{
  "vocab_size": 8192,
  "activation": "tanh_gelu",
  "norm_place": "pre",
  "positions": "learned+rope",
  "rope_base": 10000.0,
  "qk_norm": true,
  "tie_embeddings": false,
  "init_std_qkv": 0.0173,
  "lr_mult_up": 0.628,
  "decay_fraction": 0.774,
  "decay_shape": "linear",
  "seq_len": 1024,
  "train_tokens": 372200000,
  "steps": 5680,
  "dataset": "wikipedia_en"
}
Each number is 500 + 50 x the weight over the matrix's rms, rounded and kept within 0 to 999. Layers, rows and columns count from 0. Numbers have three digits each.

# layer 8 MLP up, 1536x384, rms 0.027, rows 1247-1387, columns 192-239
555499611507545483434571548556427520501584578428548411452520522582462457581459577555531564503473431552513467529493544541463493466414344466523465
574554489526486515511472469539523535451492510473482540480440589389404465481591479433505498414546488538452458509482572551436493474453509539493511
512508414515494454538471498534545517459476448458395571487488533505460471487471494548512567375407456484507503447450589580596411454521554564501505
539573490462470451581529444519419579481477484567535592457549597513439451540464525466484494436523405463495340533491577511476529413455508440529479
430476532494592501482503492560480454561451497556561480470480469503548489488485501410479485559488445529420552461512463487497497533448456496493539
557502563464493468567435577636580466482594525494359508492564502481613511387549508603512493519464526448521464513503480511430565528515518525562476
563568562470497438584491595485560603493537432538573386539548539482540530356529485476335546515510453449533406543541517477447526438434390541511636
492545466497520626572525502561531441506548551434412519428553457449638430465381499467503524525446535467461473549511473523487469373450516478718536
520517612515583522412522459575467509581489532479456626541473463534559418411535617453507443488546435477556472473493541528500597382398580468495575
495493559501463493479501508550521471442483427533479520589463531499523488552552540562538393434486540413435516532494509406532524525514501546462495
485431457550449536560512548463551387509506527494488558573529504517596537573541504484527463521483492504504501462463477453554504497457497481521490
392479442499437450546497431476418514565444569474539579525468482515506528494537516472552524475507476496452537472486516447468543408549558495540434
613487456460414540460515507507462491458442520461493522524454503456517436578573590505592470427511455480511517541483536452475529364522489468444530
553535460363398518531458499548508603597448564493553436428521504540407442534457570457454423495513542530502510460582536502510497443570530433428509
555437568559460468526466429476465481536405541544523539445436609470417459486437523472471566502478462584523430398524543426542525493504528426488456
525485486470441485424492552553466457463627519529505600528578562527590520554472536418500543561462508426409496487443493468526509476493508479489381
494523500511398580548452558549537507471494555401514527554453454505557407583496432374546462497527535482523460465480485407451502504482586480452520
500481610569554503509532511598572480519498479517506490560552458437492498498527489490521487545511526467534444448436534479513610455504431495521493
510507521573398479540456460534528566491542592517603523541410548483542517489501494564476519509561409527519535479439479529467564516473558517523476
494589420504497467465555483515454494502557565457515477575489557497499579467468490513544604496500465508462425526586546521543519487479490513492555
558563550547453484576537536486543490566444543521585536508513463496504504549541519472537521438514471455423504435536465440514531521499435485484551
611471520470506425498511511497546565530520456449435459479509454520548478476485477475498484522475512490509450507490470454576438570513428521548471
471455563527571422478491477459425512504430568547481535418539517532595568454604668466501470521505452547484490491566591551478469381482510521550533
500532610488507515495467482506516491430502498511516546622419445493541435528441503520506501490427418526530546510600587511581518406410443542398489
559491489557554385443453453528434605523510481554422459550551580453441446562601539504459571441411554472607564600513444450524567413437426539439573
546469507423477429515486499548450411484553515555437666402580583487541448520456487468448479499545396489515485529389479484513453457572412530478541
441587582504538459576447472515477415525516503616465458497496504509583549477472513511510468451425592539460548519573544476473511499495386456466534
555431518563489535479549443479520572604439480527553580500478457517452520493487479467542528456482522577502347513491590453546424471414435498493391
487508497549501411581474462490428520574577518562475434551560387418486538513444481450511517437434392447452452593481507433535468539459458477458432
585412473453463625546459421533518558504485539480583453531412499548502516510337489538449530518485404600462530511442540402526578504543535439555374
564457549436480431497557459553512539464462481511433499520498526463531594556521405483524567574534526488461504548529447431511424476534565509505428
534469559502414459490520593467498464481449541472564553456469519467514528525487520490512495477516509519533491338505491466449393522506509539587440
532436513502445466442455538546449530379449526487560500513488466500565548466563510509486504453437470490413477615507499479497615537499496422517462
533507501366543483482582406480489497495563516481487534600459499538568469519511506494494477437454502431552495401468496490526474441483550545468616
470522475516502435543450508518455581511430530535464581549560457543464451421567437610426430561551516493522569579487589467459477386455414467572505
514514499491491525390558457607576560486532506560468411435562510505507509503517573543549456553543507572516494432514497470491555435534492479514590
440552547491497423527570498493462432525490484435507485551375479465494484549453474577425473486451436481447466527453505421568486564460531409506487
541517442545515444488529517581505452413499440540542466515512497455520518473432494540568531479540555458491449488552518498466457455539423510492548
522453513517459521548567464473486359489489509515501440519484475537431435549542542428474467438569470500470455520446519563490435434498432514540535
461519447437487460557473504479491440601441475548509515421532474542625552578441611433579528504589525526452487456428518465419586487520565378548378
529526498506498451467516522537478514480433457514470524498470577514535468469506471433443494441532460574543471486471418508427485534547576538509521
479501487555512601524515475572470454549491569526417518551558532582501565473526581509469553602554436525571422576462582510447454496472464374541530
489521476556490536445492487513501456544504466507473501497558524624433494504624530454498533503476391476529454510478431507511467517513494498482564
431435528542483525494501540538454527475459560614559473593513560539512546507524461541419527439540429441530451530440508439598442410467512416537383
433626474570496546460584528578593465424530448601503492520625535447513454386408473514367443410363558442474508504443437557576466480520473458540513
551489432457468472432517567559594498528505502529516579522564541527573443535571462521421531424570338444412442573548585509470504529566554457556407
580499612553438570510449538554467490474495545534488475471496573509542511560534611503442526512511484480412514489489514537501522472480570432531479
511475500445498472481452530528556500477508509598477562529553544461514549471534472537458485430493513473474527598438502494518464502489450490542517
541490481525506453402445495493500448523427459563500545577475456493500505441521469479572448398454497493532445524550490442462496410448621480483505
483423511478575443514502437519499494557499491484528505590530495434519562454485435540465467448458485470490456599518528515586481517452506503508495
489456470531620407559567493537491563476535538497476507533588456460467476530453541551506430431493500427528566573469503423496547540542401410476520
540466535492511497513523506504520467434507536468547492556548573524441512553520435501590521504477462511492493550550581429518545515532426540552431
485596563470470458512529352558466650484375546465457549543530638450458591439469545589540482565489566519489433487534603480508571464464370463481503
527606473604511547473566489500501452406559427524500575474514507535473530508535453529554482498422447510456457507591536527493515487543490444468487
571521536556479489518567444464457540498473476545496508545485472429501410405529462487506399552500424567553461549547496461472508497449479469475491
514492467535459531522475494434561540447437437485521503477443524425456569546574503506533489447506560496477468457474523473517498511435500497557463
479506518561441380480562444516486534487605519501462600488550418525597448563528425549511562606460459427397544531503488432489496487459446456549515
552524431437384488487498496500533508506432549601515468509530492462588541515505497492462481452596459557490517476495509564524582488507595481524469
481569509578369489546624464532480595526483506425486504601532443513551517528542506510582570507580447565406468499576496395469520480536429533548513
433540606430508530495555463460437466472531461525532457566546570563517551498520573407466500476464478476482486542448437507563529507495553393433502
507429435547475415566539511479485504459479514435519531536460550619496487465538526474490520459516548528512583461499596513415548502532479563499560
452535500473484483383482504578538470511500481550534496511553459512528524528491474510536520397510442413480466547497564519494528454574421513526439
418607540501495425516539503530426431515526361569545450550607486468503473522482469505528502475429459531570465430455629405516597562485420482480522
531554450524536466470534510564508497552541474567475513567519575446505474492510464552537573396446413557579564640503524398576529583557526475471448
514557496457410493498516600579511423479521509501536495515545544529534596560422500477570527462506435533586429435476517529455532457416584429507480
503423535523541486503550561585492423462522406382471498486398446486473528457526425486576471451578468499515504627503483501393442510532533452567456
492495514519486510528487501530502503482499512513465492506513494440526549506506491469476495509520522492513498523583547535516510529484481464563461
524534503524520468554478545505454436471435535436567413567546447545491476497511420454402526424436481538495470498466536487474503510507484523522577
485585552576515461580503477506505446517410439509511475503498488376568554463472582555447496467499519537446477550505567454542604455548438455513455
621496448540527489436466655492607509519510494514455473551567508500578537485505505526473507490440447600572475560518497549463600508421530460620468
430444600502471458513436433584557541512483483503477585480540461422588553509535386529520395431408527490455485597544462431575515453480594511549504
558451428531483587556493479499509560487475475439619533490505487490519525460512498531553451430556449479500486431570502446440569506514559460558506
513551528557420508522461454513513512543460399516564536549538546563494465489537464460495514459451474597538486459478462531466589490504515454545559
486558559533482481518467462564422482486509435502438542464473495528546563545419402479548447530479491549437517448484570538447579439486454374566499
473516448483472447581480525464564514475497465494495520534539531452549481421468517532560528455441480541570539429519498547530627435473576491548517
518516513509498439493468560512481538504412438553550519439559417575513577551474522476560537503426544548480498456461505567484538520436489502519462
433456565364561443420548522455549560458566391517453483523496550390546539436681453608591456460529515583548520513534593361489528518572454551579544
542548588597522462509599472501520592490429425460600476478455511447461377416507477522466555354550484503572510479522601488509633490562498443552461
472419614548364422444554423575450502544520434521531592483482426512486483620503489548603545495511489418533546561547503489551550454516531361556428
497619556452474498456544477546467565447524584469495470572543545477584555509588571495476504433537521498460481523492472521402578499597526431566498
521515554540517447526534429569450553472533555483500479535537473477572477512446472528561507614444540477435476476415590399461463519500404481457550
408521416419439444496547542424481496662479511531576556606439459602530424527391513528563456354455529468551462467590553473438530406459496419448631
500424375429558418481509473500501520491514541587502516482552423450580546528599442492521545458600463481557463495532446365571555495487599489518535
532546457591496429474573529550461533509599423505475551543477573486476429566467484543492474487409561507527473549456516407588481474369534453372496
497471475542459456513590601530419529428426489505435462517486523516534487503474484543433523493505539496527465352539545474460532530551491568526575
535463423424604553575537501501456581494471542507537516539522588511448617421507525461516438470490416491596427512407566552493520491437432513446582
493485579659526547513518417562460401586488547526516488461550460580538486523591478506430572540466613467505479649533481444499526437534601524555530
550457450513483518487481559526564561510597554564479525475464544481545491566500506449474518469511564477505453604446440469535501523474620429549429
539542515506557463493548564544520528498572531449516506543509570542514582537489416547469562531495446569373408471501511564439574482502527407548505
553484476485488494479462504526581517505444518479538577483528520561481542537459488470612461492519484515463514514448559516543566519520508524512439
570420542574507471540551523468414466547499481447559534431477495531525466532544537491465615516516566543501485489525468461507555487530487491440473
492480460491593461468338457480532538475564559499495481515490469568467466431517520500551490490542496590573568415501544496487563506494519523436535
558453499490516502380589469525447395471502514531508555505505517619465491490458529424552458459497409486561464540453494472460500428558499464558404
555549458502521576450520554542534523529517506538504507576459463496503463548491533502541546507415422558549499520588484518534521517507514504470523
513473549438513493530483454536484543583392480556474516537518429426379467536482532515492522460492544462468559537522519478481507390490559444562517
500511476511421487536517482466463480515486482410610496542419574520545556547580563548575574444513480497540529479452539508592520497493458431449500
495542454538493519621480464521535530498441523519582469463501587526438576541510611506490542498489458378452472458486578472573526549535441488447521
509458584453589548533487452518536575597497397553482519473496534537521463541508493457486542505489580457410461486529507465519486529473536489483532
477429510436558582499526524538476473450484465558502490478413499484462511499512456561645487534580537490477462524506485470516522443481502448553575
506492451487427463479591597543478416543574543498462527520526506587513543515521594428433564476521445502416527589492521415449567451524517458457500
463615567443482543507478555462564557394551533516440572488493430402461534519489509548538512487442572379436497456434531505520522507474472535498493
447493549514518574567535470409476530514556592442549497448445365454509427444530481497498588434497458416472522425510571473592591477479550522499482
456558580503529475475551406452501470585491493498528500583523434552520589544536485429456479424449413407495521530456528380540487427497571407500556
522530491486441503435492500556562658500461478599447533458551522549475480507494605515437577402565507458500417515467506527593457434599638495531494
445475568361477435454479514529488329549498506483442542520560548548568535530539400624579429460460509504534556496482490445502602519447614488559463
558554472473440541477475536501478531486531466560461538591542508495514484520471467504586423448446485481524501416466578461514488500501474514495514
570482514455503494487554519547486468518517643431602414506595568418509583488463482494453434422508462564538491534459514470442424462317476494494491
490418496574514503474527481574479467374518503554519447438564491483403485525460509514522485516436540435487398496440543433559485495482576520570544
473453410528497497571631544560576566551524532402475627476543503463535404529471438512397539481492419543395514432569525550530494341493512509454376
481640605592510483569496469537497499411583504461483491507546499486467518468520511487466537486558465584542478438492507517561527489507489543492594
482524431462548491573516507514501445549486454558464614530544540494495558504502503436542511534473494478486516496426601545485449469440444494534583
515478507555494451503536461517421476462485472468490453566516490600467496538510520510475518528535499475465514512503510415492454491490507465453485
507521489531521496444534478553499500528470463496486509544449504529417472525559520437496429442417515514525443528504472486514566450479472513534489
528456572545493482519474495487449544474507500516503511506495429471517428558446553501473631514528478549538508562477461471597553399501513471466486
469551644571427473516578435559539495436506468550477465602533469547550532575528532524464578436506481480422507524530578492516559482405467473518487
564519572475451516463461570584608534598434433366588565564562457613526637556580544423496479469484459572545525559527478516465483457528557422559387
534509546562486447550573519548550558498503444520496553478543466418419513592446550448539554430421443513545502450491431489498559454528543523465460
492549476507541427566508436474495523400596426510503492557512504470549500566448479429524487528504482597461409496408545508516530543493488491494486
578504501539453489512558461578509500468476443531479510501561555440400520588538473602606482487450458526526507549546549491529587476487540470493465
529425563465518459541515449539552533588524458437503509517517554599503469515511484420474510570482415561426543499509473485566583501516421501479484
442478530522481472531513521494558450541481569544489550550591482582576440514549440508448553473351475410453555466422442474567442482485471466496472
410414491510508493669470525526536478519471500574534529547438584510583503545501620514486537560543573457473457441430512460483437437494482416444330
429446521482412383537479522452576536500510525399553444506459422390564408436449565469541543455446568418418462432504505462396496503457487463439484
537487527572391498505526538467558541471499490520519474604537521546510517450538631514439533536423509492471428558463571430579493542519432503547468
606519529489471452501569596589445579493480396452512471502478592411426408490584526492515485433552504493450460470538513532501452512540547497588451
533525529479463447536499500618549513588461417457532613458561528491471564519365532485515602462444534576478524620501455471476539440571576431476519
527460571571523397506522553594424455464512544538553519461541466574476468552563452456510542576507494473450456578503482421507517499560496453425558
539482452589555485536547471506463589564503451499522508520494543527497469606461446540486460428533550393491517517460450422516453527500471444502419
478545521468459508555507499437509533551456482582482463521491468548555521594504552556426516433530445612474419524517542443512555524551458470490466
474483518446505560581431572492550529395513500548458558441487605554514523538585567502503491452640526428386555580410583540548557492560404543521498
422506542574535433554596535499513549495559499461608494572473479472466472480521452472464595496522356430555496430484530493560434528488467438535460
507495474516508494442567499506461467499552430560442483494468527415417502534425406516579482497435454414426442551467547441489518523469549414579470
539552449441513478607578478550443581389539422521494433512569501433560479462481561419481458519468467406489499459420485493546462423513487467489517
581477471559425530575500497430405572464509461507511547568492521467427539472554578562568473549430494486590546436455566529523458556470477501570496
524485463500576440478518473533486499509464508503527479436512579487498491460446518526553528450494471526514505489537510489455501512489536483529464
569500512472412530502434503609533517474391485503537489394601496494477498501512506523494438525446421473495455447471515490451551530486514513535529
529489502493572392446457412606496501552443478522495571463551407459545575551412545471620485473462493468453514470442433379569520530538460461431400
525444492505429536484470518530468421462533481476522462490568612487506490521483509540497569464501476574531456519472507561568516499532578516524492
482638522461492474445540526492476502532527485517557519456489514470587507459435557431526469495512456587505515550502497544501561518485519483444364
520549467511453470555533468548564517463419505399541465540594549557475497566450422499505405391508477546553376542497536429558505515457409522459498
489402511471429503583544432493623522448458498452571493542548549499454367449488532456468475513464449493510546489470504439509532427578475448408459
# layer 8 MLP down (transposed), 1536x384, rms 0.0317, rows 1247-1387, columns 192-239
463509463459533559512420529424487461512461461521468553415548510455478509449371501552417570480518628452499512528473499517485516391531519450552507
445580430579533474529507463558472435579487483502492515478517418476543430458435501559446484497415544535556494461443450479493505541493490521495559
391489537567475435439476426452472534582454486452565454481458377547559527604555535470503487473633576515468480467519561396464629484508462493430483
539612612503489476514429584532447521549492466541493546476443391415459520455562450448451525458534585439486466570453506546450536529573468462512367
586556506513459398517535444453514499512582559486476479566520507511521476473551498524409485488538495435545496498495518463564449557564444514564453
436511401578461571480659453398428555601345421592508394589441514519465443580452519378487509544486524540453509522533460460556380440409534472470556
399557470549472528493419475583550414630472443397473557506483429558472475465467381524511439569439486507596467533509478425417473588472528483598418
360541516505540430460511489453485534571479484482472576558442539483497447556473573523521500587555498542554557460556471519480433433425539488520482
507449540493532491506530408482536425512528524532568528516469567517404573557499455451513486568486510505490566451501536445486525534470472508575498
488422465521467555502549438472472540550501491496502566510442489507485517420538539520520547527488450526516529470502474514559445510522575494481574
511547508493592473441550583430419547440497485550469395419421502467435421466480517393497436443455542476508426481537630465478547458487450544560577
485458506534551589486492549563491465477557411587428593565487505518432427446493472569573565581513541492515395426577529511557394492544488517502518
399575430545482549514512468536523494512548554521557572440524513536536449566483403486451494516425563450491452529519361469500479576538462482550427
535485578569557586487519573478518464504548370548497432566436461449577620558520491448572554533446491588501566553453514531500493550446478544594457
341553522549494642487498500611406527495556535400527389594469465505469529425583503466440406469522521468427575598531495491529496483458503546494535
528495535451564504529498567403506554521445407471522466490486389454533539493506483515536508431488426556422549531505473537506480473484527512516549
489504558488508603473586444513530557583470391463554552485402513495445451481513460525481438465510419525386569531515514417471454561546543517448365
488541504455531492515512486550443491562416485482511460458449518512454478491523516599377485485482486538532491537561520482405453598467484581494519
531569560474501479552501484548517406597492440454532501619500475516530510557491543509496463483484501408402442489604515478547446554537531518515515
458528549486483510487460511451539448501511484472483515452484464512420485533528512491523434504574467516461537494512507504520549589510519497520471
470443409551513463493422543522514564550618495491489498494482463439482463470415491458481485520541543567552488534498464500517410600515482527473435
486506493506543516518558487429414504533474489448497536505454440602463496562497490472485525540513419514467502472553575528551564463470544490476524
519530586496547472435525493537445470449567580510540541519525583476517557541497495495437479495359473565427493589531471520452444409521462480483512
554465437490490487444507512457515585525469471532481488393571475508520520414487531596532482563517474467472549499532542487552491478446517494502466
381462509442550453486495589497487436546590640445456587509538505550456542404575509494372488435560495513557465425454484549480431638479404523504556
586556416510575473507499461513523534550543527531439489542406642468522413487539475453469450420479522462525524521582493518518573559514513538440392
418476518620424511439517478529561549463565514470511422508623496453436491563483551506517549577494454436550493457459509405572407474436507471639499
467496505546516501489512554522565488441545464431501528436513498466482574527443512488541538580502530507419571464532548498473592561528397550495458
425530466519503494476570542474546464536554465419425542495493602514540469535409504491522470534506503565521467399494480544521560544398492519547492
398530452499535431439461554500468553569481537613431569478594498481485517435607479475539468468501464433530474564491510497483482428539557484528570
484578403504570525502472577431372475509492520516562441497495412576583444441560443529524445484417399538483523474472469572407539494488495495490476
507501437552639505460540426496529600540475471440408473545530524483554553490457447540482502517411537539518546623485467509494552468532451367504524
553568484493509501475530471513566573509632510503492584510417531518467578517551531466483430458551533459536478506482508552460465493534509544491556
489466561539550439559480597493444514534430536466540412480503563521504491516469467530479553510563518513458451583578492458492474604443497513587502
476494570504527454423438490403551513478595555515517499501520470505480556515450494465682452528522603504487450364519436538588414517582563519369654
557454516533585571580446580450399532425546507507538507592502457520441574464496553464489408407473458451519486498456604551576460530447463548485509
579469467466497479510475489573564484446495461546517445507555489465534523497489541464482514596518537487512465529472545547529515425516439513437509
445407498552495570514542471519535520564457543425508513484486550470464456493538446486497531514569466530532477452518583495475464485445499474523456
540613468437490395478532467558431543582520473431506499471487482458541548583503463516437497567388601442439608407468481431389558516518546627555507
439560590518398476414525532470592583475431497508502600593559536546422432383521554536520469438481380418509482436542523571551476486509606530439561
468621497444495494469479492509532591482562494537442515576568561454432520539445447533521490469465511467462450524417447381525631460501465551483479
548442425521526465543491529537463624514543528493462501482472424458463544451551532457475314425433431504505562647459473514470513559446581639548482
537489500469521464435546529458488488501614538504524503546540514523565478461485509436470549490471502467479424471512536552453471477447451514495478
445474547555543496579619558588508473381447444583576504573491612457520478510599499522507539649552460433480530400447486496560448399435565497533448
547406533510514588484429427455453418538478556431495496397422501521475516471551552484508546525472523538556494463547500496436478536443457547551499
578497496463457522421526459530508478486554478485479424475568462560551526466489485520496534401527529452565487521446500566440507410492556504502407
513428472489475477548578501494523488493560584494543531543517474497474526559520491455552495449511522441531459511531491572527536445497512401486479
455578497518524496485495446538520486503571513460460488478453473513579498477517539490519478488520499544509477455462498530492488477508553468521456
542538450470551420617557567531513486309459545483452380514448543448453563499470524488486536456543418583468494459519533464540519571527432528538536
475549553483390528570573525552521495385487510521438572385425545518489484529510513375587436525627442514481496423470480497519611479500492419505541
467515495490493612518490524417518378613436552516485534456477394528567560482426459467527544441510499574552452522515510506517501508521577463469419
451485473505506496543523479468528518606497489541559469533492480544509478425448564480476513466549507512543532484533492502529553498443537546511509
445461502512538458544443547494483456544543540491568477427447385565475466426430475468432534554531477524491431446632501462489460482503550519484485
468469596461506500510493546455535532503462496489502463462512432582474505452517559435473521527535535460432518513522530488423554534527515533593507
534514520494548560539469494431466451477533421469456474527515493510589494536462503438558556486472486425487635486480533460419519577543446540489516
501500453453523489461532490600428533487485505517467468540476485507478432471504552503465428528440576513499465513476531513474497430511457560518574
454541351483492500434492470401487501536446404540523508570506578431548505553511507459514590477513430501540547479370408524620501488378491533465443
490498457553642555467510501630546556494542501496436477516525558567536558510542568525566468467376369369529502502554565543479438448482416568528461
488420535423533460499456458438491509533493545633541487405422518472562512472438379467514410502549551460537455465540519640528414387470533515454537
617461461548549538501481492550567417481563575499409528362517394483573580522437474464534525517453522524517541560552487395515401518463449594590509
420497452540542401397561508508512566418436461409541576435440555525471543422485494558520390480515540565525572531465490506544489487466499473428562
560480478508567506563510497456421521515439487516499510524426544488516437494475489542482417460496484530553507448490511486530461518466595525500464
531491561444483582463529455434449486525420495481408506409535430569480467479546505534411514494537637444543566535492389598377471451609554549451494
489426578468476426576478532376480429372496536543489512376372492408487579616495456471568498552615521449548527413418593499556483496428535480483471
548442520520547515481442468557550435472458532533490476570502444558507510504519526530471520452422508488536487491558457421458427508574404533566483
534557563510545455508554462558473571519529536535525506458517461461527510523529409433483451520459537533522497485475457594420530605483458492396505
518531468544543478505504512462510472510496453508521489484475474532461461513505510518496524530489488453521482476519502480478476529517517540479506
556495417473444577457415405627473534476429463495595462501530481414574576510525601567501433521547526549504570463516436553566620434529400508552489
475462484525420488472575453485464510572522583457413474492565461552444510491534554429568458418468496584581516488466555420440492559551566473532477
399478533618468504507580409523344419482494454475515421534495512526527455561491548499423504536525532476498548498555484478473412551539393573496562
565510464511501492445570461503479498466609369527493523532527538575537623564533597468466496493564563450535501501449540453462514550527532546423536
498517499517503363469504484507452505451552470525450453531559450512592471519500507516495531535524561399383449474483481491549492490499468521436542
505486472465556410510455520504434453662503462438534555543410462390505427433485496586504500428548486511457521542498573430453468558471433452530463
541469565485485452505410504379547390528465527509497475576514454495519482433544522536477446480462427480533537451411493491549458428538497540519543
562505481461434475462481511529442484423461516431507569483457492545444473496473506506409462505509546483478471494461509461400457575494431505562475
549405516484484463555578479511476526543510536500500542524505458449471454527497479436421465488480393498499467468541530431535402506474472506487603
656502390519529502596452465572460518539509571465466541435563508573514453537413542355483542486542448497561528492452445510388480517483536319464455
548556435512405567477504466478483475495471533539432426487527570500373503552461510515454574507487473448484415530507474569488471463402536531522437
489522518487472503521463396444530488638540554461505520531475470500518488431473436410529525489520418544401534495446439478516459486466488500432545
501445535607489490527450520495518418570454558446442591457542509437466519484441447522601523573521524607503532474494438548581367527503608517504461
491435561480505510544519517458557503565507479527522520460495562490418533507473535495484455466552453531495453502564405556456485525437418547513446
556452505566382514551485457453544485484476525515485389594407503466507513446481611625520482474485537461548594547562500414603420421509432557442601
423379544473531556543469435501554473450534403495550561544464472480471585464531501484561528484545346470506351492465447478510503549535450524408505
507496561407413533471470550426502406484475662507617525564477462579463496476464572489490597590538551522518573434439491514512567580597538565528508
362469556467569544532364487491539562558478459443505594460552431477503498487505504549612356487503544452536560628534439562474535528367572454504462
520617581501455440369474495549480525524470516456447592452525457545567507459480472547481522447586639433422635484589382474424509579532575436538496
514421438439447542480501542397545533446448448461458437535540555453513467508448549455555411514514438481533589428562468520500561554424465476502443
511513566561554460466480446561440480591521581509509490512518600447470550449454449595412524503418472504493462424509540485554405462516425493527587
531423560544510538492511530563509404544479509524581543418438484437512548358517542520499431524562536457584466541505481473475461510434437529493571
482518484407395546497507513510535487420526471498469519482597497535486430516528541570481374534436473461531466472559550474508495460552523513441476
453532530457447538470489574564516505530505500448558430595573558479515486535442446506505427520416400459406508443489503490483467472512575462441544
590511576595519606501614569573468586431511491574487525511459461416481553573443408589520551485483462371550462537351414511473469487555467504539442
493497414477513502561443530453469586488459511544497406558455579503445518535572475567417535622507539415439512522507546599511534484442518468480547
479425502475510490563469482500551479445507482474507503472552504440520494525499518473555433540515525489469519501529494514533449505502519508470483
530490359517544505612493614455511502422445366449632543535400494524580609565506485502552466451630405530454485497457506544482465562438498509489480
563466539437528524467556500531577506545497526408441504411500544442518511566490496424436435478550523517557388513518515543536489530459598542500474
550455448543556626506569441499411449530511497519508498496547522455485452566395452465570466483503540532533488593450443470557455499597582502545521
480526485535443525423478523510481503467460487507467461534534457466553461494492527489480472517474467571519545517522517505479470498546497426547504
425437564462549444503583461380510500621506504474444537499528487461473544567490454462457471454500467523583500554498490506418470515512582514501428
492527433505473571445494464542578481585517500587611591498478569381472452473447459559530536530423533532537469544433507594554478520527445428412568
493514492565484460512496482546440521598402544501567528509502524541506491505518441625495441432550414570559518477400374593521521443520538557453528
565515540459487516378543434504490431561584541453463394501471526478511537593485480452418448549511536601555424543503515504505520507469444466562522
478485481471453611572500569593529503349515454469512505423494632416538492434493524507521512514484536607542457439484526580467553476432445512533484
427490544456522495540472422378476599453489383483570402519530478447548545466381439443530533372565521448471570501650419427350549670544463557504535
531460534588454564505503468450525585502407499509499416483429507498556501575531428414509517506520428456566415567592541506429632520533472518447448
481493503525518498538495561523477394488519493471520426499504537462480464498544560560549545521474535561526522514501456492476425555495616558559490
404577520499551523515475438511519492505527338533446532457420472604561488550531502636572450571464646469434478558550463478563481511551522547543527
587585450469430576470437491449524430527441461475477524515539486521420550501516445540452545520512476529565595451501429571550440477510515523492521
503504478421602440369482384513515513419666466458441462571495527479388402565473507421577475617454487396471601558587541495556440450525568554532470
540534517475347494385492527616460437528511632589467496527495414427461432498440520506510447451547543513519650481470453462555568512533528380531410
550463517520528538500551481458549576481494495467525471481492539530465523559556524524441485439488524488509513489474497545450476541542530566568486
481506470472475530489494512469516488529545497547516534528522530498498505469458534478466516480427529550456450457515500535522513486451455581494464
493534509523529444577441479472503455481442524464537522545537519468466563488470527502544561458504468474517507510452521512484509567575432495533505
510531444438424508480540529547474476518508503587490532523495578541466485470401495477517464473525491469476585481552458568578523509492522529495482
526506471464598488472486408448459444563521482443421541462509499451514453459451554573519438477503450589523491496478447551457504574464549490586525
467534419548505473468412470428604509476413537624447484502501511513513453491544426520468511440524515369478392565492592313552604541485439575525613
521487468493579506585490506457403508495512536504472465480540449473513474473553471609463404511521547474545456485501523478455471567475460482525483
461461501466498510492528506505530573611474515527479463515468514488487491490596547587465450469476537449493525509504399521494452552462480442473465
507515507484529435490489527537543475522505593512525518559452407494487510449494531419447485495472512481423486410489472527451462505502459488482511
510518400542523526538508581538522501520520456500418374498465560544457490497481562436456465535441529461576391551621480494540469564446470453531520
588561490478439532459450473481451635424483412516464489489493470449523546508464540502549418484514473495469511424446608533461618586519525542517508
545587482477591510449548580458534491490513544457499448534529449434421548542444462436513560450424465593441495494407536556553536491506527492451527
538570448490468571471467402535479556505466538551475531483463532599500481421567474561501559550468496526455440508614520560488538484566508445459521
518563499517541530535483417499468490495495498477541455525464468453478508478444444461513513426474492537547401483489504496446455478492539467491524
403487557633489535605448414512449525586488500535438493494528366484460444554491428485489537587441565403440545557543451523408529630573459514519530
504477418489517520548506496444524565453553555493536409534530588431498436500634530450441435568584499449547574477425504493498533455477411557531489
511453570459538577497558487491492484547499498517574426514419592436497544498455495480443418361493430526465545386508475595580576553455494459505494
499469477442493598479411404481508501425514542489507520536542424544466504369502546417491480593429530550492402445491489531392546427449519549385570
510401461481451533481444481601490482511498448519470533506511449398494559521491502513488520548464533372540521457513552522507450511460509466444551
508500442521516525546575551586442432600518495404565503460494527404417479526403493521487490520366394532603362478437632608526353523471649511487502
562535398415527480453561580557520500579436508582526520493504537479510543526475467508552567479522470550517447476507496545466492507465487545460471
491537487569463461555470525436473539442420487527528530493469480562481444464495564509484501497499516481516472509534539542511538531509460494459548
540528477585525534478559410557530522548511495580425545465493439546494472469516522414459451557540558436468514490499476498481513541557518483416555
474538499468461515457516504502450511598529498589568475516498461544561444563501388429509467471501456562504455482490550506569535482550441537508514
471506536495488475512496531482501505532514527505468533544492441494476503503536471487469424542532538438476507553507462495574474500479447526505545
445463496480470517481502510388536533527466457488454482585528463490475602466581503492461456384484526480497544507511475528483412477488488508571519
474443500545568501519565482430429439466468488509489445474534486452543552535487549509413508474555441529554548504550545501485447447446436529485543
522487542499575504605458549534416456559461475564418542568598430473572475492466554618489414507494555401514515550527436390419379523477413491527572
568478505542468524442472422466491536381506537501507493538500528461517493537555451555476445531444532494461492522527495461494434522542448536503549
462523533542496531459556542467487415561486541405441442578538367530565433546501504462507468535451476476451506583522547527560513530513451521443575
465512385517591436473457515487458383552469485470422549531441500535568521490497492544476506473470580487509495501434513500467502487516473552525495